Weights of a small GPT-style language model, trained from scratch on English Wikipedia: width 256, MLP 1024 ReLU.
Each number is 128 + 24 x the weight over its row's rms, rounded and kept within 0 to 255. Layers, rows and columns count from 0. Numbers have three digits each. The size before them is the row's rms in percent of the matrix's.

# layer 5 MLP up, 1024x256, rms 0.179, rows 842-867, columns 128-255
098:124105141124102118124131115108129127153112127141131125127121139153133157123130145125083113124132094093161120103101105123188143098094141097142141125166136141103096089102144180112122138136133138172135117127125130142168164146147152128108144118082111113175108096108120149167132109177167109105136099160131131132081147118116113130117084123160126129118147113127183135153112147118121147088170
092:150125103082075118114113126138133147087107143109104145133107130128114139126179134146116084128121117130105189185107081133130110131122148090083188143121140169135125083110140137155134146144104144101148114132129120131153134149135153116127175120158134128108132126089114121130151139155145178097118090147185136116110130088140171103135116123109131116152140106135106108135087096150177116116155
108:141165126146078166159096151159143111135118154132130153178111152147115105100138160096145159156154144155107118152122114151145125085120152152130130089113116181139110149111106111150118098121121127107133104166105170114149164125129140150154108127144133145160089151164163117146111089096115139147125147110124109126136143155144091105133117120094121148115143123180112126101184126123166099151110
103:117099139147077121133086165135138092133098131131136100157135089141163128124139128099145086139139121141111152132086137143100122122175134072139092119152145178166169120155133118106119077134129152164092094130114110087087162122140105077152148140119138096110125116116150110120146142094131113149154103185130116151130125124153095102083102131140158133148097138148153136104124138116139144140112
097:203161097143093125117119128087107104162152129124139134132158111125166115122101156144110135125142113147081151155116136152126146160132131136140146146101156166102104139093168142113090175125130148142128127129084125111130161112161138158120160063135130094117149129117168096127109107150156139082112145162093147135155119146150109044108105164120111152108143126127143091134112128143109151144143
098:142158148155119092107166124118114141135143136135172133093086124114086120123169097155132173134130087167105135144162129088142155162140119102154115118141100129118155077128117171099167161102125143132117116099143117098126137128117149125152111115113136142094172140130127106143096098160115160120155128112106105117118079115151160123154124133101166136096107157125121105134160112151136143145124
100:138107140158133143104106124144101074116142178195132131048163119170154151108161135152151130152136143127153130114112126124138106136122102133126133075105116156122130108120045111124186066151121171123133083113139102130117111118156121165110093133123126102109129113126124119133123132140123177143096112099137125133136103135156121128140145149130087138112106155135090137155154113134118105099109
096:107141120146127129108129162140117129140127149165141133152152115160103148111130113075133095109166191131119118147098136068126097150106135154096089139161170142140142176101121102156141134134109128163077156125087101137132097149097109122138136112130128117110121114156153113089152108120138124100106133158124093108092096160134114148125113110123106124145065106124139140114154130171117170139101
105:120135093115156123139122156166096130140151141088146095164168146140150140119164137185030075184087120142102128106164088061118132079192133137141150128127112126098139161080116124111105133123189102122117096135120121124132177152146118129158139125163110120096112124121141127123115130110169124153126161078160142140105151128135138139100128125106127145130166122128154114113149125115115105149087
100:138138121162137115113132120121124166094140106104149113156117111130128159142151138142115161147130094121106164169130143168145085176117152090157076176147142113121095110120137162127103134143136122169073163090144087117170130134128158147116126118097121160105116117137103114107115175139119112098132096105143161118125172152089166160112152110126127100129103136139102170124107132145116158147138
089:092127190119124107141145117182128158137140126128135116181125143127179123113124113137130154161112100124100142138150143117119100115107134115138091189101123163141133097133135156149143104117124117134140166080107166108155137154056075098112149118117108084173147163095155118091129130122133128101154118141135143132118100114084165116094147154131124134148085153172109139114138105104143127139111
099:134102121171085137136150179142172155112147159123104114150121146139130090135125128133113131124112181125113136140111111112127129130153123116142154153107130107113124100135118116088145105105119112125115110160162114130111102119159108151152101132132134135101096102128145173135086113118116151165136118139110096166114100140107098089150180114157144110124127148114158103150140145130110111083143
100:101145132095143133142117082126175158154106105103131112110112132119153119127149140134150152151147155130118136098134127128129168134076079127122155129063130111130150141155123168123148112143142118133155123165126132116141127116139154132108164118142152110130159150132114160145123141166135127155151181144119146116123106109142142111131149120157088097144177110136108117135175161161083141097114
101:092133114087107115097115189098104130140152108155166113138148157139123177140111155165151124131132115139092116134135127069122176081137119108092141100102093091139151150147094170119129141114126132128143094078105092109133103130159112115174169133111153159145128087073146117117124125084157149129112128120149149125093059099105156167185140118118152133134151114131146093126090099153130127105099
098:124133142131101143127132103132109119127131131167180128125136087165110135155118091174103129127135098172146135119133141120134094143143130155113090143131133111170095112107130172149107155164141142129180109160112075144112150110090143139138115143111085154109119076121163109203116120142141120140140068167113173114131106157152159112135143131148094129084137105127134134099112095098117093128080
105:113097146130160142140137152132189148189129146126077086146092124167126146113151112131125123110106093108139152104122124118137124119122134083149127158055096124144118165134092133161125109174123080140133104129176135146095143100117163074177100150135088145093093106132164129158121114088113130124127104136113105139121097128080159136135136126137138113122090174123136151086112163146103116149125
106:066126114171101140163113150063113134122126146147101140152097126127139149115129094132142163108092126145094113077121173099103149174117139121130116126092115132109127151095090143097161124152143102123149116172170111085142175084126150157143141118083174128178156123135117125100144130104133132183149167128100156123125131147110150103147133093159158088079174169161123113119122100098098149113117
101:147138179100147159146129154099179119142106108096130166139143130170116116152085087149171115131125120103122136110127112128107149107081100116092123136126152135080157132103118133142113132122139173132089141166140124137134121068148141135139097101138157118145141136125146124143129138179096135141179123135119188122169146075103168103117121133166124129132078124114130128099135123131117159114107
098:118084156112106120153119150098146132095106173110119109171095105155165134140129108145114170142143126117100151123164100111114147149110111161088171117113148153121110113165159131164105102125119155159102140090150134130121148137150144121138100138122138086127091086101113084095120095117080122158133095129137099138114115108103156096136134174151141109102129064142148137104144081111146128165116
099:115146168105111088135095147153134119157114165128134100124112122150122154119133078124121146123123118124196162131104127071132106126145104109124129141156128153164168120162143148187141102132125142122141109149142145127115097120126143120132125101123125126157164123132130102109121189141120141157131142104116131087082143142138115143160124107112125140109102129190108175134111099160130180140169
107:139164143147085160157095126149127164133134122109174133106137126134115121147184102154128096126103166123093191149111126100091086128135171146143099102150097155150124098104100128171058130157148127117144070105150138123143172117143129105137120167090117140134155161112120126117139135107151140146138118091132147140103130086110123129126122138131079173105130144170154091158141130122143156132135
104:093150134114125135156124169075129115121131139125146110130104084151132160166164154121122163149142108108151118074134111120133136110139116181161124146125072126158111104170084144119123123120149158118121082115129103141106103142172122134070117147073149143118134119150133161142159111102107153139151100139119165155160122154148132137149092155135150139097102149174096135146132089132126139141101
099:107123107087109133123161112168136144109127118113129125129133119139142147119165170136098129153136178157144143137113140104146105063127139144133090154107141142113130154115126118126113104117114132119125142122148128088139139174099122070149103115107149110158113115164133108124142151121141144127098125121104132112144113111119143140145175101088106150102164113135129124096142120193103122113166
090:107070139165131123122148133137140118098132146175136126138122103175103106145158046138130096152115147153140105107081132168146126113123092158147177108127154118161110157124120178151115122128115160142147107167130095086101121104160108100120175146149156163149190175123124094133105149143132122146128127104155107137139089122127104112147171120098089119138139125104133146112144139143123087077122
112:129129137121142151145105109145140125075098152157151123121126159140131164126129097138139112159132126142153208123160114151159140111077145126123122101143095139123116104098152104142129148142112151161111120103121137135099129157104136124185130102118130112153144117085092130102189073168121137139091124115133124099127138124147121113096134123115126143143156110150162129140109131102113144104057
094:131181158135137139131081108048109107134109114118149179125123108149131138106135140147127147124144146088108154186162172101118146136105087148130127131122132103163115109121103119128136126098139167120156145161157103172118127100113120141143110145115148125064119104114159112154131118115171134135142143148132089121192150159119129100133123069147187118112131100132141159113128131103097145156116
# layer 5 MLP down (transposed), 1024x256, rms 0.175, rows 842-866, columns 128-255
094:173116144090163123102161081143110132145133119123158156141150114118143109081167139128137091141141154148138118091153137072114136113145114135097140150151090128156151100116149144122094136122170166130115112133148120185106138163107115133150097149120152106130165115094125141171130122148132111138105096193135143145146153108119127132102165128153093092122086175093123146132143147157136142151142
096:150089131090093088104069126138127117125154149118132163165170121119133108089192151123137122106138134133119178119143097140095163159112149157151141088118162161112139110134151138110137144138143142101131090175131112117082126138139132153124135122122168135129146127122136127093132138130116201182130083135132089108116142073128143130113085164164106154113121117119151125143134126098113117106121
109:161168130157130130113168144118179115117153116146147119124119112095154148106152111125151172157163110126141180083120122127131091163138076112179151131116144148141143116131090137113080134089124129127162098141131150094160097143156148115120109172114133101126160155092146100112108153141106103143126131121116166142145164120146147106138146096094117134102105094132083144136134149096094126135075
100:147134126158130121081118103145116122054111158132173127133127157147134115100136148143202126166120145120110128180118149144160148181143073133155063076119111162135125127140152121115119140141157145109133139133104100169129192098112117115136107123145094115154154131101126155107159124072146097144131160162112110158100160099126113133094142121195106137143148135137135100120153114182151136141153
101:082094109114139149151146107070135081100195109136103174117117135141114125150127127118174125131131155142076089090118138109159148120108187109107120093155107127126114103116123117134115151148160124139125106147119108143141121147142143103128163093136163104094144102168141136142102137078132150132093139127128128143117142107131118112127110143107089139144128125092132123141090133144136117097139
099:120089174123157088128154158120175126128148140135117083142157144128159115098109127157143118131155107145153124117135149124104128102098153165157123087114129130108125093133114132138142089137080140128141138127121141127105143178130133129104158137137157101099192120097093074097110115099149125165130117132140127104135154127154106098112119153164135140126098108114150119133104159179167137131119
098:134099152175170134137084126146136108116096119106176127105145127144132059129099087150161140143151113092149131118158119139164126175098104142120054088151174140162080155126142131168173166122149149117115111134093152134095102145162132126140133133143128125092130092140165138158117152154109122112148138122137177106098105126143133126158142160123124150112094149110113145109181137115085166103114
098:101121121156107164141101165143121147148167112185110154145133151112150081110117152138135144141112131165155115175126122095121114093106106127135125102125169133130134157149121160123153127112127147164155133082153145097155102158130119128138099185111077169120122137136110128049108097181138128110084142101137123099125089081100115127125113168167129154118127167102163091135102093139139127124139
108:118122160093133107134085136169103144109127130105131124135130136121123037149101169110135190123108143096099115122149154096136154124122121125165125109088121153097122159112111122148131124123104135163131131124110139121134146117099139160142144140111097128166112141095085139146133098136141177084125057112117152159131140080111124160149145088142147170140089134084087149146096122139113142182105
094:147125137116146125098119147147180117170097141165160105138107122114118158128108135111192161122122152135071155098101149140184154147148121107148157114143121137116161133158072119103130133135123121162106111097139112157145152117137151138085076098102115170157168166152121103129094127149122074163083099095182147107087127130177140121130129148130155126106118133088123123121061152132128145093153
094:126149124119139132153132129178093099118169146086169098175123143151122101123136111165113095169065131117132137142138121139155108128106139114076103150113102137146141116157139107148136122112147130119098121096174172115084150134162118125129109120107131152103120138099128128141119110158124108123158107123106175095188106107101133150141093141135140152160130149160156171122097152159111134119117
111:162128134155141161116092136122115146148091150115200151109106126124137106137136104182127168101146153120129144124080165127133081092138149120142177099107148179127108111167119126075115130110089110117155098113192154140125171162137059188132172121147147130111149142154159126146126117151096151108132098154107136146112155111109139122171117176138094123143137140103132135140136144123093134102150
097:135112122131166095124127101091127167142118106106127161118126133107184114163119143104115106133139145125137103124085111116138135115116151114097116116165108170134141073081161101111103098124140142136114153122108114101152133099129132114099113147142147097141120086129126140063145142118091169137110131156100152149141176151117122100134113162125179115116101050127141153149116133146091170129158
110:175146158128120104139144158124131120133108152096098146137084141102186121138096111126123127101175141143139134156135080120116099166091157127110175166099113126152148161144119162160154136151095109142118138062158121125137183145153126143158124098127150076141121146143164123112093107079129128116081126113069136112149146148100142144172137144159097110146139142131158153107117118132118136120121
103:156145130116131133139128132130107160141162131132159131124160133113129132142132127163131145117132131160147138105131147121130162143153159124148157145126117123178179128128144149147112156109124127099139129145106113134114124125151146110146134180141137153120095107155147143132125143147126136140134121124134147099096174119112156189162122148155111128123155148152130140125119109122129056150136
092:123159128143174125121123124140146149113123162090144120108116165119119146124118141117131082077125129118163092134127133103199136137121124109077122143167111117149121138131172173122178119117105128134130128099117108144124113127144144140101128113140093163135147127131121118160132134078185158104149129087103117123148109081121107111122115068088091116094115114116137161131134112138149116102131
103:114050127162107121140136117088150123095124090139111136134152127160114095101076080127124133101161096100120126115124184162167169138121131095115121143150113154142150127165159101139172152104132115123142161107123153115135155132120134102159110114128134146112118112151102129140129163103111137173090144142146137078152113122103133138136130161146121109124113105107105114109132108130104093089122
097:132097160101129132107151113108192133107119148091126173122103128163146132153162109124139150090116119111151114113139148132140147103125086156127102124134145102205136144096124132105151142101144124100129155154125092089131147125128131164068086136109092107127121135133166120120133122151127102158117121118132182082139163160107115125110135143128111150131106141135152117136122116131183170138120
096:115128140129170122151099166125133145133139157110124121128106107145156122154148143171124169173154110166085111144150074160108134154139129125095163122111157116136120119134163113120143094172120164156140149144153120143129141133119134125125143123110115127131145088102133099113143108115085141123107104124162102109149118074136174147102112145135155130127141088158128100114120091121158095128096
094:123162143117154128098130123114103123131158130155124146119156096137098125142095095111125119167112107113072094184146118165083117130131166155087104148108104122187132097131124095130100118176121097184106118147098151148121147147088146158157154079147101165141157144110076122093152159144142102103131110156154137106136120104143131124117143115153080171154122158158099149107160086114147126100167
112:163092136140122090148137158131104134146136120160145097143137083160138129123151092127120130127156147124117163139112107167131115177117152101138150135114101096139138093113144100119123141093113146120157117115155070139114097136131089120146117178143122162123114134144148109149121154155118159113169104163131119097112085150139133094156119121124124110152102139135124150127136150132142164103158
101:122170137148173145099154147154129104138116095167132119105168130145160151131193145135135132148139130126124136123088130119153160149134108125151078131152089075129090140121126098134118103137167162147096094092179141143122127147157120148097124153104136146101175125149131119122149119108129142134187104149106174115113137135171155144120079117100123159148125133121137132139171154122114111103087
096:147127118138152162130137122122144150135147157157119128120112115125154178106203175090135132134152194108140111095095071102151119117123105076148146097086139122152133137159139137130140133169143088146140145132111110101095100155125116128157103134166183109161103129166149130088129134165117125176124098120125117108141096143117091134074107088111146119134126084124122137139130106105124122151156
090:127136042131120166138133121126135143150137129094107150135124112131112155142089146115104149125139119124137144141145116086110101152163154105107131094111163133133116100152141100136122120147112122162116112128070167150101088123156098144113134083121141122080100162107106123142110120124093120120112106115109065119109161115139124155140122073130176131144157106129125114153115122150174100139093
097:121138101117130141147091129110070118115159088116082111136097071127105100199128156133155159146101133149149113104084133128128158128139154136124143143125079081106139160093143141134139102162098118077132112124081129127142138153117109120102110125110110164154125101119108123119118126128130152074120091148133175140155109175146096135113137116153137138137155136146120139128140127158120103186139